config = dict(
    intermediate_size=512,
    vocab_size=8192,
    qk_norm=False,
    attn_scale=0.177,
    init='normal',
    init_std_qkv=0.0549,
    init_std_o=0.0681,
    learning_rate=0.0082,
    schedule='wsd',
    max_seq_len=256,
    max_steps=4250,
)
Each number is 500 + 40 x the weight over its row's rms, rounded and kept within 0 to 999. Layers, rows and columns count from 0. Numbers have three digits each. The size before them is the row's rms in percent of the matrix's.

# layer 6 attention value, 128x128, rms 0.0548, rows 126-127, columns 0-127
106:539494499455537473613503503485532524547520516505474501432480483555452502509488528483446417491541501505584507494471491485504554486508501579534429538422445582518542507466525532486441450547541535512483539475433461505487519417499548460562496434512528555539558541533528539524477541434527489506499513559484529488390498458514525563575508460543535535535433511515500466508520523499547474469553
090:493552500464562499507488433515558568392458462516491510469544513509458499488432482525518555521414526470553468463476469440489568469499455518540541576506541514484474521479477471554489547485524586488495503537480484525506538464526430494530513507458477497465516488517516524424518532530499474471517498583452493539529527503504482495480561504496473424440523408579527560545446522608521529453432
# layer 6 attention output (transposed), 128x128, rms 0.0682, rows 126-127, columns 0-127
106:498563526535564506529392453495529592529584528489550535399499474481490504493413507556511535543522497506489520499477507414550575520533513571417555532502533448607484456497476487557522485505489514496490466540512523513475442530522470490476433486511493491519550485498488479472511515546549482443478511545596492521529485531531534498536521405532534504510457485469445503518459477488467536493577
101:460500482486484574454493510492482530455512485531477508497504554497465532592512483549461435482554467444506511491487500550506498496479539514505509470506471517523523552488486440440514503457443480468485520516469561425399440511532507527467422596533471472469422492589489480461471482490555550512449439454518492565505431406469406486525413463487479517486502496488521401498497476470515536561504
# layer 6 MLP up, 512x128, rms 0.0786, rows 0-52, columns 0-127
100:506525501513562413462547534484441517516484554511482474435415496543514521478484460514389454481397525592515522499513479451443497473537542412481528529469481480512460465458456447449520436452493501554487478486447561464539487539504487577512507513489533540535508498410501439510520481520485481511514494539562430465498532425484441495504491507505546552501466530430573479547494516506465437477515
105:565479527542492465554473485494501472471547548470517542463480380438522462528429450482467471579556454465494526455448502477520473487511563528549573538520473486517474529565467547552485534484492556562506443547521487486503474517444510493453416489487475528418534518465505456424461567537495478574424510526480542518462423536460510445426549475504462494503496538454485506474444483475505474516534
091:524508539459496502551463465472490448473500474501485541529532464562514574471463500535448522566547460498527523550505506522440508486529493477516546586506452498574450589492528518475444507509489506533503491476592561532570514500517498545557520541572524505498499502516490550560482543489519458357555520439489477494461471548451477505562495431502599559418530499482496459479479486455461462484523
103:555547588470498531484503498489487482508532515480470464529501563519534532551492492442457425515492537488540513475501502472483469503464478505458558520469465443543518557397520525512453567472455556459509493404496388468516533480536538487535468430525469468471478503440570520497484517452513493529525489587480540498484471495473497582510493474570443510477478507503583457532574446420492435434499
097:439456436494515563472518437466478459523534466439478439467490430482479530497509468386481566501474450458462463455519453524565543493561466456483513537518483476491545581443528440487563481411485470460481571485465491481500469437455496465492518504483551481446492487506497478511522533529486538507513525410516470595547474476451513454453453543531567480429424506488488478487488471490510454534454
105:521501520531460534539486457484512519506515510510539458516501566483492450549454466516507485489476504463525523490487511483422455520480496545517485581513557520535487433500529473494439566467531505503481458512428372453430517525489508539545456496562440538478466553454461524508486466556509533580475533536565566596504514476577468398468509485485520480484496494420538523604468469438499466497512
120:506431533494477515542508456506532498530449484443530501601557538432524451499564520484506488500436549479550540484475529479514484472503425490543543481541478532529550443468518597528424512486528518548582541520501446458535553482457413477553505459444481465490543467575555510454475546564506540520470447586511493460458468527480515513555549430465463480516530512455508474451520472518475446475512
104:598532532502491486545534484500506514571420480520545524565518432518497538448526527477544535487538527449491557467500458491543512494525535508515510505486407538455512501549404516472470503524436497498525539540487470534461513411429558474521499558562459469542436474430512528492512521498449471525424484461516519526451505494488427435481540480462532478453466598492406514519471533522507550464454
102:515490550488447497475446478481449527479469516489456472548610495537518488447487419569488505513520524527493518464512455518504442493589519442425508464492476527516528471538480569509466487453544499441468557467473528485512512441532465520508535519478558447497481507551575522426518567482452486497524427581532500524485480554568461515562566448424554489503491507478493544509448445503522487523393
107:488559417525445494516515508524428446446436476573484500530547450526527575412484509462503536487479460440506477521514523571542516508472475554505525528450542556527540461481460481547477513492507492454444536458453569461447468520511536459516505514475546561447561450509534451431502518521505522517554478475576458430425491490568507476531552475472477473564536522506469553592539469509531459512517
084:523491551528539471489500523522528469478554541407513481414536491432479532508500482489484506542475427519507515470533515498433524543551564552491511435579447542512511562520524535547492515394516545537541490514578521529508556453545474550532504486508523491485548420453556557540452481478473504467510504450545533481472522457519462556442478511427464500498455435476455477546443455544495430516578
094:507565555543530403491556493522551518426454531492495467520467445505468450525461493504526542499460467500521566479509535508498539469495507498472434479553484535469437526530538498492556444551540540468538409442515593569503482483519469461453477454456419486544521489555602523593470521456473517484550480531463512515499455543499510552517521575526539488576481498480533508511534460507565517548459
092:448563472553602500515488571477515477492525532468543516523538462454449504454502487486484502475515569530500487522439476459494479484486459532489490541564456538561559527521485478604492526457506616422481492555524544504497510550489466515523480440532423506519550538446507431500513572526567499531555532479547517476456498560553505494460523541466537557522521400482528515536470436503505446531515
097:481509554519477489494504528479495465495549548542491438543483541535555463544496394498510520505533466495560449458518485552526554533541537464597445491526475503552438495530541508457494527539470555469568539543515510558481420518490512530472428478561461498512450511413465478499506498483549552456526552473489522495467471530479425435574471505470609512496531472564537454538426538524458523537505
101:552499594492520501534491423534484563482415489451488457557452507486525548478490496553520522491547451482535520525517509585509493488440509498583528528512504520503502538480495541559449428577437474550521492490489514474450514527594480481484514521611500517557534547502552596542501492534493466479484457537383519463517440523530529543542525503499495497532519549459415556476505487489460488521491
094:491483497402493478480540485537479520550556444492469488535490522433517555413602474500568520504532539481471515513511447504492581473491487475506478579469469480450523516445597535515468483500471433492531518499436520472521421448502510506497491385509448498481546509512459483516465501480446471543565558543487441439543478489466427493486462458600506514524514505445460476500533464455530525542525
105:449423551482530538490521517487475484474551534464424479489538583511407489454504506487460470470506453546432547512494468529490507506510456499481512510542553364515510552522446487465579466506455498575496452505472610431533521460492452453489483507476441484576486492504430525483552506462502548498555489572501493552491551479468473495463500504509600494443529471511527489513551510440529491480503
110:568537509531526464532455499589465507541457546433483462476476502468552480469491489570464492490486582522498523435484512452561525447523566440451486551455493479544453505533461515469504533495484441487516541524507470506492497565499499486441511527461519558505602504502442497486518515546524413582486436526433485491503534500552472498545479487642544542488527552500535531536544471579480485514528
095:486561526507528521521421459550525491457423481503474502508445529469533458438571537504499500477567478462514553521464494454520506474582544509517445502415522461487477477475442502498505569509472467469468532454478501574505476497454459567470551471531530487523533481507549555481455451538473523472490468571471444502438445455513580551501518581529451436530565528417517529556510479440466564470486
084:536508526553557510447445501515527498471516508463466563486430551491478517543532496509540496520512485478450457426496449439537503475464485508498518557518460558492460596475427521513496518527527526462529495481508457456479589450602498495518515497457486401434465466418502556556467518501564575519519462489446407499578474538518463458460545540499504527522551423473491491511448509497500509463546
090:505451559526508486517501478483485520490468398475520451507577570475509483548540497513500568502509458486592535463530536452518497473536547480513541516539491427511498457511507499493437480565497463550444512501505438540595509537500489480401494473531481482458570490560476546564495529516418506466467534507515483605512551434480469521512516435502438552396497483538519508476533445491537505451478
112:447467569581513530457553553455548498485465503480458546568543498474483493521483533589482559463488422520534556536473517434499514495525553517554509494574519500510562495475536533529482437448525523492495488545498511543541512529547563499501429475533429505475454545503440487444551554537515483502543510500521524453522488530473546499440481559500509490466533495539438392542409453497523496586542
103:360457513472457473425480493550506472477509468490524564478499516418464533518480467491534485545507559460461542464493468458479554495449459542443514574565491484511486522498509562502542422432526465555529549479496574490514575530527486468466546519457555411538559462510536546517513488574505487504450439505510508505473488554471502470485571497560471528500470469499518451450474477429537454464512
089:442543413546496546490511459548479507464517490519571536490495521465520451444506543529516438454519435523515573539541415549498594483522507504514510488560532571548456469523514530531491516509533473500508466436486541482498465559416492473507548520497465500516564462431500507560450483531453539472488542461509492426451521554535519453515484436469512610467418481535489511526486590524486532464514
107:505548493456561461516444538508465459518473474568521495497578547437504561454537480496525482461520609513490429487501406495505542463510482488497504525503456548494496473457426485478510465516539476459495578566448491464546529520470473464510460506422500444431510519485514499512488461580446564494456459503534494530462506477540542526452484486553556495518542414496472557477609502503481561504426
094:419480493521491555540505524552454489509566500484496443499426543480577504502450513436461552496537496436463496489567470483560463431474449482565475486524478464489413580545508460574566496510528530532441496552496538489491495525538435492477517528502522564506507547429405438512489472491538465501528520519559525533459523542469514519477455574564489469533531520449507520541467490452439463513568
091:453501494552449428492503534509486511488495492452477487514505524539490543475556522599560511566468510472506484525546538493540443440492475465512485471519509548474443548503494475531560565586555498512525481486534478483556581540573501556543467457482473516527503407518445488557527508529531491427469518546559501483499507486453558479517494432503522590496594575497509436573539496476558466456536
118:520460512502541563480501457463521518553477516465500494512462500514482499488497470549540531477505518492528458506462492415562492459451434489602550513501447529541480461483524557426477538481433520512557524489530473441535460485528519504403500433545459530529550516534461501544405561533528435474478492456515515461489468461530446517500491416479533545456606488464460453468421561500470513568468
101:466599458531517504493462578445423490453495552523491536535538596496561519495541540458511498441483540453464528466513590482514511476533510511383529568512518528493533449511496493488476518539534457566541459466488494524560496463503513497467504509468495441453418502474472543568547452496513485586490543495424492510434530497569499503493509531581458521441454465488485481489567499478526482496439
092:480456495538473480537492451492511486464548415502467515499516454508514564531475589534506521538481494463506550484463406541480493512515509402492423570460464534516524488453480501457427559519526571561534546470464559482504510442437506398494541544458513546526429466423495535497567457425526515443492519540458461509553496487529560549507470505537522493508454515519482491571536509487473524493564
109:449568478482478522441490433508468487443482513480517429544469547539473457526574495451515508499438570430483526487513515496459526521535390487456498437502537556471480479430480491410542459524547483445498526495545511489443435443505551452449518481459490494571453419499460538514496486528485499504472501465572510454547449507515458511500517433404468468491509570498478535586517513496446486497520
093:449547541487547479561478445546545492524483480520511560546470524557447441437448442533531450419588518481519527467445516508572424544452498516558531516495531457494522480421497555506446517446510547498518524532495532463424475494554559575535485407509434511541457462509541521472493484442474513571513493537512503468523491500489493439530512466548533505510479482480511566497477527416544451482548
085:494461497467537525468481513536445421529506588472511454452500537464474438562434442535531484506532448479493580478480500515491419421419472504490530493457458518486530481548499473501379530552421563555538485476494455484519533542506517458480520532459512489479556466483549495446444446471510504504533471524474444463478461466494511493478530394476500527505469467472526491497570527488500509392552
075:480527467406458499505559507472418521463543555511396423536519517464463526533483569515503415491450516516491563472527503522514495564500465485533506490455531525528551460541432503439486545524513495539452555485453505509561443562500535456565524544504531516496510474437478478484464488489502472493451566571461530492470503517526487389496468450471532471500482407521497451462492567458568519493533
111:509502511570530509558490510498409447491429531439498531531483536450549453485516533539512528538469543525585485485476504510564510413528512551464511514481465483497506482442532593498549504568575522483502523534506524486575454529555527510463495458473511510448530503534484471517419518599480491554478461477482405428510470529464538481523531488486508591432497528586479504572478500557502488471496
101:516516513476520533458511472507507528513481522478447492597433474501501535429541478549446480424516426556496480468439573479534519526514544453498586539506489440517523481527478590495485467520516571509488477480507502514569476551527441477551478461429449466565473561541518490443583562464528494495491544473522496531531491588475439523499553443507476538441457507506456513493481422463522478565459
115:504556575468486504550554481476500504442544544508528517554478489472492576486514544451487478496443508482460541417564490566475528571494549476481538566550499503496543489488476543535451440488517488472514498441529513488581456560435486515503559470505447487581501526459498437585565561466491460442459529501468446467513485440510527485549510505468496503437529454419490440416513525506545461440495
117:584519542506470437516511516469503503483443542471484454425509502404483496507404461473498535384496559462540517511484520513477483459566535474523502484411547546518554555429442466537508520486422454490516476399499493474519495416462483503440378455473508520480521555534447470515480552476488527481499463502457516538473500487536525577519466511514483500507439512484472530511500528488529467538464
096:573529480482516522494567534503501457482520543493547504448487476491439599501462547499433531488545530467543500460512467547421500428499462443540514531495494536519435595513478492531439526459511509539452482489507524508489560598462471517609492557472529528518475494489515478485477553577468502474540482505515527487486468451495524475435572511512503558509430493532486392476603541519495466497474
109:462472545508487514424514511461490493515526493533550439512540443503464456520491461572475503544461473578523589518506472487481445525495560436550567510529513526554480441485442502463400521464540537425545523448492475582488481515444477512534472539537414492517528442522542517428552502481532556419512563520525511459501454551493492475449544464424533525526454477516471556525525519474500472499557
099:526517465542549458488504470478489562546501555481522498512540513558485547423530507493514459522499519525460555475461523536461494545492500535410562520559510520435509471407551485466506426509430522426479543527485423463501413554480486477526447518424502466487511487431540547470505473606549519465530489572533524471492429447510458532505495464517547427542548522490538507456479526480550489476557
118:480524482588537485433450540416364429410537486537470517478518506481496506518459505525489522523539458505521505465487514477422535552523558503481563465520593528539534479545470523485509539478444562467511464498512583474489527494526533477487495535497480495501498489471540465552452552495481519560488538447498473506477511553573523447556581540460564504477431527497532490547428490513532488472436
094:419510550530498463476481544515498524436561513486504502432498492559534529442505516523497516400524578509496514491480440448458533453447439473444486544449513516533567581524517499483576440425466497472456507490523528498478440583461463496457531519457532483537485518516512588490486513505531447541498497538543580482453570456553471499552469479469472450440521518532452525516526462447547488555550
086:490557459473556479467494506552507485485476491559499477445497427443463530477528514562448537542523503533480472460450517446490477465487512536559526518487507538549528503547433499460547530464509553474443385480566461465454483514486592536473572506502400515476468545479519504409499502470475469517482474567471500572447458544493474541488477521409492541478471515549524595508501477442541445499507
122:516526362540448453537516492574485487515536515511475483452479486474490484507509497478497562491531547486542460523515502466501572447495538529484525526415488558520547527537499557537531469484534440423504475557438500500574489468472595538484518496483543479471463526476424496563469481522521531537560484580481414508507455509508454524594510460435530504517442509504544486519563513497433440453492
107:488429512422563557479490538512528529472492543522529438588471487540514449541452475544482496545442530504445462427596510495500535532477480513495478493557532508504437455457563533558443566503442457575510479549566499473494511504552493495485478521587482485518532601527441466573455543495523466438531490548465543464549492471530468548479503488485510547515538526495467490417513555480516536500503
104:474443550473571441478578494461439480553504538548489457465474575522533580570482482500495532552480466498507521464494451563436604470502495518475451515513466543436534486491426528430496513572506502489534453504493459436552473508566545427439528529476515462514488500448481504497488526492483487464537430545492514467495468489481536490530550515552527550540500565467418538501448557535556501485443
084:494545467485517562451430564528491509430498541469561504531470516573507511442508498480462488529549477506420462531609442513446514497513479575450476562544479418537493482505497466444570473484522492501518473479511533505498477548537523440528510451509472560511429565455578530481577498454479460540477474466545532559449522465601531469544469539490468522449521528515431517512523520461487461503476
117:512546518469532519444564531470540487534491503502443517507493600506464528496531563538458528435532481493507503494448455612572544489496497506522463504403464560533498531522468549441499492557510539520538575549386490475492537505530553492493495498502429448532421446491527463486500454481537494492475497528496555496474517445488423556501513443575573487455477506489562503453526499485542520550554
088:435517445489541451459524492448491394430488534527524482486518438508479561452478455472487468513507486436495513545503511588471528539419437485503478518529466511382525479489510504546485468498517470492472482556471492556481532492461486405567497437503425559505521509449472459518436524516489539427476526478536452481435555466506541537413481524543472535490456519536440461537471500459560475505514
061:454468509521484441476442521520437426417528474442466470496495475404406501538460449453517478464460415513516474500494517497497509467479529492509468538486519506473480532561468491541528513561451504514478465482450548500553468398407445474476523478415434510524532478467483482482472471507520462548543551471515458455416559466482448440530481515473489550458499480516463453473436496486502483436438
089:477501563498497514446560434465545556498517495540516483510488512494482585414444513523451496431557521471496489443519458546456504529491438455527547554485497500593491461469493518481469420563494488543512503524483559463494459483420520496496473501467476510536575451525588433532479542542448532479556462500520458522529445485565569488471555424555512531508534506479489392512559521507505488480519
113:434562445512511500474494476520499455465459516412426488475443482566406459489534583541484580486451537479475481518486566438481522397518457566535561484506558505512523453523485432476503531534506554512487487464440462559506496531549431444520547472499524453514447525475513477502501455534532571555497431464575528556511507497528462528441502490472512525490487529494482521514550518478461511482580
# layer 6 MLP down (transposed), 512x128, rms 0.0784, rows 0-51, columns 0-127
108:473535484514420505557466450414508541474449493441523430461525537464517507535496571422475468483488425498495506488559532581479524485471505528459520508555507479581555571481510506533427543489473491496443484455518525473476503425437483482522474619514515510428506391514508474479520529474461539483479484537554459443518480593573508535543531523503507512491475536539492508459510494544485484559486
094:495556520563535534441491533522466487514453493471508466512536535557548487511480540483516508445518529485490455524586491491545462477481445477469448499519434567502501428416527479502490442448494483381513522505515512509526476590570539547535491487492470499585457437526541511520527497502534516497566439527537463471511476502558478555516539541484598387453527453470510492524482427535505511475445
092:504499474439474477517468542496489540455550449482458472414532532516547500480512463445517526451534548534474496584471510509523504460507456427452491457559514427519593500532480528494540475477531462542556456541467429524565475424516495464535462469428452560541522539453552415489509513462508496568540508550463492537489471532529539458442469594450426468438543497472505495500515521492468555513484
100:485514442542527417518498489525535509515538522481467539505512479445461558468517547519451569447493509511446477466460471479530503531545534533452466496424592532515457438577469506442434469559464458467517522507453611436492496498611556515438527534458474533559513486467460485473493495536565533498482482500498449536484520561491470490463531509525508450440524492505473542543454574570553468518527
095:470469463457466445487494531509583506510451514516543518392501520490465524462368532449498443520544541503488485489528528485512551521398448480521514476488543476501508477500497483505557484593532560545476524506588472509435514448483485490468458460477588554489512468570410451431491433549523440519506439514553497450435493561494455483521531512462502485514465485498474490546517516537474510504505
111:457419602485503490495464536451478553456411444512486529505478564526451524458501442453484525424556524545590485480545557416497416476522463527523453481544461505462507543529519420457484517496522472414527531505478539471511516523470472499411510484523471522501512448501466495470497431507511517514499507560456500498536475504493470484548461482479472482566574504497595550465453476554541508554511
122:520525441522535505489510416449502500521502551534461518431530430515462461577511473527468461470474506495449545563549594517515458573514591540548477538528522434510521469528458542574489507508470503509561477525510496515428404484590511530574506533513515471503529514484501508474477500498547514474477519473510468505457475522428504475400437552515509491448455511515389487550477509464511555491472
101:531437538483499562543476493510533569511488499512456465507481563522466486453530516466575548448449492525515527557452510572534514532487497581496466550516541488482507478450507483416492540471461484429550491488496541406436509522479432449513506505464462496442456562510391524484472534550555423484564530539453553477477453453499486505524544515468499442524449510480464432538446493454481430503534
107:494512427529566516493465481521552490473480461523549461522484468485475535520544521462478487461508505473461540494491514475470512474451524544624491561498524542524486556516481430458468534528448522495509450455548485517491437529506504524525497466463413487433528543486424572552484498412534562443375525457561447496474499488437481459520509580579488501543484492549482492457508506479455454446527
115:526479491505511452470471465532500485461593501476513499520523480518484480448493560535522480523607478464469497432451499527478521467518501440488523430506543478473534547447564511578539491501537442484507480475519425479527490477505556595541476432474470488586468453437584458581516407482501542480470482483436557557506501482572542454470489511497484441515518518454588474557478505478478496466522
086:484516532534486574495503525445484529545452555571441517551430466525569495520491531460494512498504545499474466511424589465500475465426461519544467578419508495485475498488441523457504523515497464528507478480500375474549478568462476493497490510542481501539488512574529482483520477507567528482600468555540478492526473522444600491474536501547485513529545501516561450509571497494521583521545
085:531500459472511552523412502518448558583474480552533477491563407515526547479530534532518534484472528446550484494518482466491463554466489535506535595449456422535601541512447455468440501473421497528482563438495462553505499518510567548547541514533511509506481512466490555437522555497493535527498500491507464579455556463514443460556547467518474507437521503529497494493482538544557516482435
099:537511442553514464433518501476518511504462515505575480535481531529508422477456505582487452550487459449492505495517544515490502468552506455570483507488561463533464507525448505478481475615530523505524472515521464548465546541498513446530581512440521440484439421506395505508524395578497488447493395548569463456518477503465496460524517517503512542462487469487466455525549508532495497438493
091:495499466464542513535496504470543507540497440505513494514571523445447488484479613533466527468453596490439536444470542529511403508423417511480518553501482502496538428527438510562456453552519509498471504484497521453504535521598527509461476496452513497517467503562434527437481438487498439472481438519512535463499512527465477490502535473485508547614507520452506536514517485505510512384510
113:519554502524489530525477493539523533453502476485512523513447457454550524488476512438490439544477414453485493423486435506597489461493511502499455515459465454518505454530495520486512456435429526519500518509470585566479526511494487515516545556597484614446512478456528486547528501466530495464490555575564481562480504464451456574535528481529551544500597507487489508533467451554550442473497
098:509460506552502525527486533445431528414421531528421478502453542558484537559439467492501454478514485509527492477529520492500517480488579505527491394466467551504481450468472479471516517480541546540517518468508488491499532475449472493537437542523467574467567513413564470463490501502501447513484547527497514451491506535542581463442492552414434457475563538539485464566546550555438463496530
113:539574455560492453504414498530509451513460476573490450483474474558563483509483473520484463479550536514599478513443468472537562498483549514509445441420520528534521486421539530529457512560534491424505520558447416505422491504534445511529482479451498504523488531501566441494433437538487467482498571475514493494485517469551557460574468475505461443507451566484509512522480542546479528480525
119:543470542498496568448467498568537432510564515479536519434503474545491520452590549492505454405459454458460490556499519457478529543484488464454449529479506501507510487464458422530482506474523509512421480511530496496538452528488596518525478427442528471492452517505528539512494532502542463465478484553553570447504522480420496440494529497468533446462450545545497530580610463466492545530507
096:475515451533400459488480492469529483469505507494517444488517508489511471562466516447480493530433519453510505506529489530451344440455436456486525496481538482551496503486487486512461407492607561460542473496489519515468474408486522503552472492436442531468469486555489493512528500476478490488476498562489557510599543561505443539527464456476517552489496446549484481520463451478527449539430
082:522520470465426439479525540511509534514478515546479529497483434477502487409453505519443481492506462481524534498488582531463536499558506459510408498497500426481450421502512474474490497490445413537418517457516542543545446510422509537480467545501454512528524519507519414472545470456430385514509530472508541519427579472467487543478538464470501510459430525491480487533577476499537470518449
090:482480428409496444489452522499471503524492458543493529496516503491487517503491500505401441477470488486474495467481486471434531490465458494500465495468523513504542499581509509583524551566534482502425462472488577426533551516463480508457527483484462484481490512562395487520534525453523470495478519547519573414422456576471513479483490629500476506540499480455510535407538487519532541564479
100:502522425502447448460515545473465486519515471494527542431502546509517488573540507526489475477540503447442527481492543545484505507433500478410524489502436480481514539504502543512596564581498590488582493510506535488495458542497444546505497545481533575528499485524539467538498441521531509459462456492469515507506472511537435457471471506454522449531405415510556624470542466494470554482468
111:518474514572507478443450515510504519519454569430485408530472534516523548449538488464525497454506428535452556494506551548525472501558563456494489471477559535494489467515534500469454461555505501457554511526492456474503436467480497564527476503490503496512509602553546474527545529463529440455519547455440429431491429532425492526454435530499501541477565494386444460529509529524507519500516
092:508485567502501441518446568416504563485523468518389507461490488503513550593519464511557538522447583484489503456488547423477423531509521470508489505507558456504567544496458453444532563548473516456523590520555509497562493511488474543479452541473509553530469530574527469501481457487517509475500509440490488541531476519506513496586487508491518395559558484508513513493576464524513532534497
107:521437542577483560562498480461503511487479547466505483558496468500552440543551497516465499512520446496543537458501566547538425454526451495402533493600543514523498532530502509441442494475410526495499490495438481390467497476471496492532537540520570490494443434552527466532523486458440462504499461494509448541523385522456532594513542482549499531488507480521523510486493521511550520478480
077:513564407499558483481411487395512520504490483458473477433567498514434522474500490516493508498448513546563432515484515512509489539510597557491541566572479523444579467497501413440453527465507502510520497492513483513460549483555492431490513464517503561524525498525469485487461515489508551502522456472460517595490532466540422514532478519500506520428492466570449490499480528472569505479408
089:526511542442569605520423471530520548511562508489529442448506481496499490471449499481510532517486487520504529537539514509497583508537541579493511513565483439508516492483508570506474461391528502493486448516523566415502471513477540456446523567496501523487526492432532480485448471536499543534519457481553482519514498486574433474531522454493508420421510466548508525528494550626466459543505
129:531521462516500522465498457468474481476433568460490490516446555503501466517501503517510531535487503471501581553457450574518493482489538443498556535494439494637520452470580525516568531516484516509478509546517466531493465459561459566458494434510489448606593461483471551462447519520558450478505479506550405513485511453480514500418513522453476508469508490482474502515526509471510408524544
108:518498424498469468495545480520519493579455579489538448488474460500476537507475525536461434625553443510498485497466503495491530501431521539565440450461499496512448490514448528522556499445503510514431507490515482433535535490526456501505536477485416461483495468529548501464486541528482465461521489499562525583543403523540487505487558537431569515460510459580459408555494545501525489548518
097:522506488519537490508482480476547489477473490506508475480409546465526547459389409471488446480505522510498424481510544519531550449471543572482493486479453515562462475435521470447542488502444454501458510557534542520553576544476462521469469463424527474463521467519449507467456482540511448505454492500534491496432380442471525416500534446537502480572484526489520440551454467528472462494451
110:520476497555522463488532594539478499544555545544492507493518417493533481477482468513449530457518521547463479481528531491544448458499560475507507445561450457559552479519536491535491457478402509466533507548532467543496465543479461507580456498459558475426547527480540463540587519454586522502532517435513463536437528508426504526529500571532523531478558420451539500429459513483485545518471
087:501449541503473464472554555499519547468514457512515454515580484454548494531539518447425547486422483521492427529531526507461594436450468474503473515496522532490480515622507521539500415513497549519452491469530545489531540542476499474493511489460590487441457558543520563567480527554520526491510516491448503530423454478458488533452585552468526509467524504534491434441464489546516554534484
087:481550539563484543442572484500555531452494444417504525569455512513458487487528543494409473526477501488459464505537531447501506533470543441492532412514506505559486505450501570552495532439603451441451558516494476531439441504463563514447579440505518469591475490452486510478569541484503521484468495523505541521569515537498438477462542500502516557514529517489513499511501435487487506571512
076:527464529486528522460462411515452462498546528499495573482577498508530476507504479519457564536559531515419500454516525490565489527507524444458481540573502521493435485574585480535548498469431521421505468540494550502511534476519541503390511485461448534427494551521477488484496550519526525443502449410547494528527485496516480546528531529469498526455525583500594559509553496511460515537542
101:535515457434548496527515464511473546483511506540563497525544504461414463445545472471519482555522476509485610506489388455466545520512507517486518521479496509527517521483491442500508544459488429481504512511538497481495485486497487531507487492608511516463546514552615536536605488484551444412542528527596522496490510489475509480483536483506482432566437478427518546511561455516522524510441
104:506502438501502468572503569497514448514530429508530458454507460514506462483473437443504519573492505479552506495521411536464462502472460513476386526520569552437520559440566468474483546473560443488488550530523516513496498483509430502512536523495460493485536533515478496458452458487516494456539442488522496501509496332494478514494464546559412462498512564545557485494545510494497466456475
115:463441474506513435525475481505473432513492424540535484451629486518459519532521457520464552534537590511505517463448566523458458413485455490523533505476536492441448494469484512525482531559424544549482527566496543454451547495510459485443502474518548497552495526508519564494477534459552496570536480439567551447505498556505517515519484518507504482470523490602525532498534495456473566548441
123:463467503535504537466559516498469497468574437464560556471508546486536501520475564446558554483477535498527517514518490453512457484495455455484515549495480533475445461518480458505467540449457474462536484465494480558513549482444525546511507521527499494396503505475538485499452543468495515465488539619429453536468483518433486603550595508483428507518590548509533528505481503524609530465503
104:499535508497515470570447520411462572503521431471503479475525491486540441523476455482536503501534508581499485553529552527495488577536505539527526417495471524562520494520524535470566483531530502513492488492471549461502562382543443505484530452547558492478612450514476516531539491408541511473469504552453449518514480540562484514560499479446458474552540505480520529520409475439510552491516
104:536561504525472482503425451476498536543488569514507575521493461468539431488433503503505480513530518374510529472451517452497464525471434538511525427479461517513436522543478497521526416452508436552491503530493465473502503397569587517461552432471522453507465493527545463563444467531459480505418448516515498481490499513449521508484476581487494531512512490443567495535505436538513541478530
113:540529467551504459559512565531522443532497526408471523527474536534526483549509490491458581490407491499489525584507551499518482513543505514467510485495551490472473545496541500473455432495520457472499466501441411517500484425470487481571542475552556512497529499452546496593488568425454444566517512531501511509476513451524465498476500562517469536531429484592449470497566524495516581441475
115:524460458428498502503547460497538506475495474508438464510515514512484526466500498455501466485488441483526540528508495479514605543467509522460525559537480495544532574499508478569488491469489414510569502496477614478434509440481477568503476534466488542524552520541509562493529502487536510543496543605471513518418533591565545486506505524531433496472431553544491519489506529363502489518471
104:535516434512505563555538519532489498504425445492467464460500507428502498463474506494570531526542450446441518580521444484558506600515523443558478403518493576492497485567475548489543508503499567579478552416452508544484508444540458478516493468462466479506525443517481487501491463509538565437497525489468541545564462584519506518499492526487511517485453484460553552422528477541506489455513
097:514475538542501466503522437535526529496501493472486578533557531471569476494413499495561471503528531498475513502529503492517558559435487471445509520490531527457456532473553479533515525541533486514557519544446536498598524514508433490538406460415458522459520459528447427601497474532533482469497535426531480479586476537456494467489548499546499455523540461498454495474496585577470559494453
121:510514501435512558479508536472488440522559523537536498477507541563516503559480543517519427586471519481473508450471476479498437472511470514546513512418462523467487474512436455524437448493528592492513447527498467503517470527512545529504539473503453471452519547499553527534516521479538515436512578536503527488543493556397523527491434559476429531461459461463442567539435446524476603470549
107:490472507557438456440513522527514480450482526537373482493532519507513520444516544501437522476513475501527499588512490504563519465459575508566438587487482514548556516544482515515511473571496454508493497512481417473474514484536466490492515476481540470485486420408454456457514495532503508602465588513458425569489537463472491454483547550509468465488497536552451523507462575508549523483509
114:474513491481488484428480539444497494549509478396458502447529448506510489496471481480438438535573507426405474552561505454523474475495493447532510491487535465532529457528504480588523536519559547468442462534579527517485502532504496578524477448435519499507517534511589541500456453533495555529561525451456515475542438526469581476496473504471510530522465451496511517582417458518484518560527
083:531425482503503512555580487490534504503528525513449523495537521450443538536430478538533498425461486548554477464463576557499495557507455492570525427456477520556500569451467471520558517509504540513484466503514497411532472466527542550497509531449568411449565426490419481500437478473545486493518555519492454493507491513434454518502454544489512488558494508506579500545424504499517567476535
119:536450505461541539539461435499523476459498479507561453489413456573462511461493463523453451552482499490526451498575493461483535553506540502561453534533580434514536521433499487544511537435531457506492453483502485492478556501542586498546474489574576546493514530497537539429498511526507499531428529498522513536419498496539590458502466537550460478488512518516467490527468580541565420463493
099:515489442520506517453455454527521541523591484511537514587457586477458538453481506462479438487544473511417496455545494511515578494458462442471502457515455465596513508494512466576501477499483495507462480514530542554463419510514507582485452566523532416506509443489497469537495544540507481470485464502559482501501433563432482420508514503522490497506478456461501488547499525596587516544479
069:513427527484489524535530543460547498493502483508463511464511499488503440393557515466489506496473531583452485475505479484432511468470459531488530409463432451556517466582518464499412535506533557474412458480532501493485510488534465488486463519418539544466444480441437485435507522515467491464440456414453444519489436534556522488470497474567444436490525484473498465453512520449483474439503
101:575549487497520504523516552529538490501458557472523579471457543464466447488430464513565450547515487567451534433533545504542504449464510557505530477472490486500443516449479502550572532523497517470493491492505488446473608543548488470478515488590527470502407459515508493459590565544491520528448481473568493439446455552447420513497518535468500555579509471529515469478490496491516496550533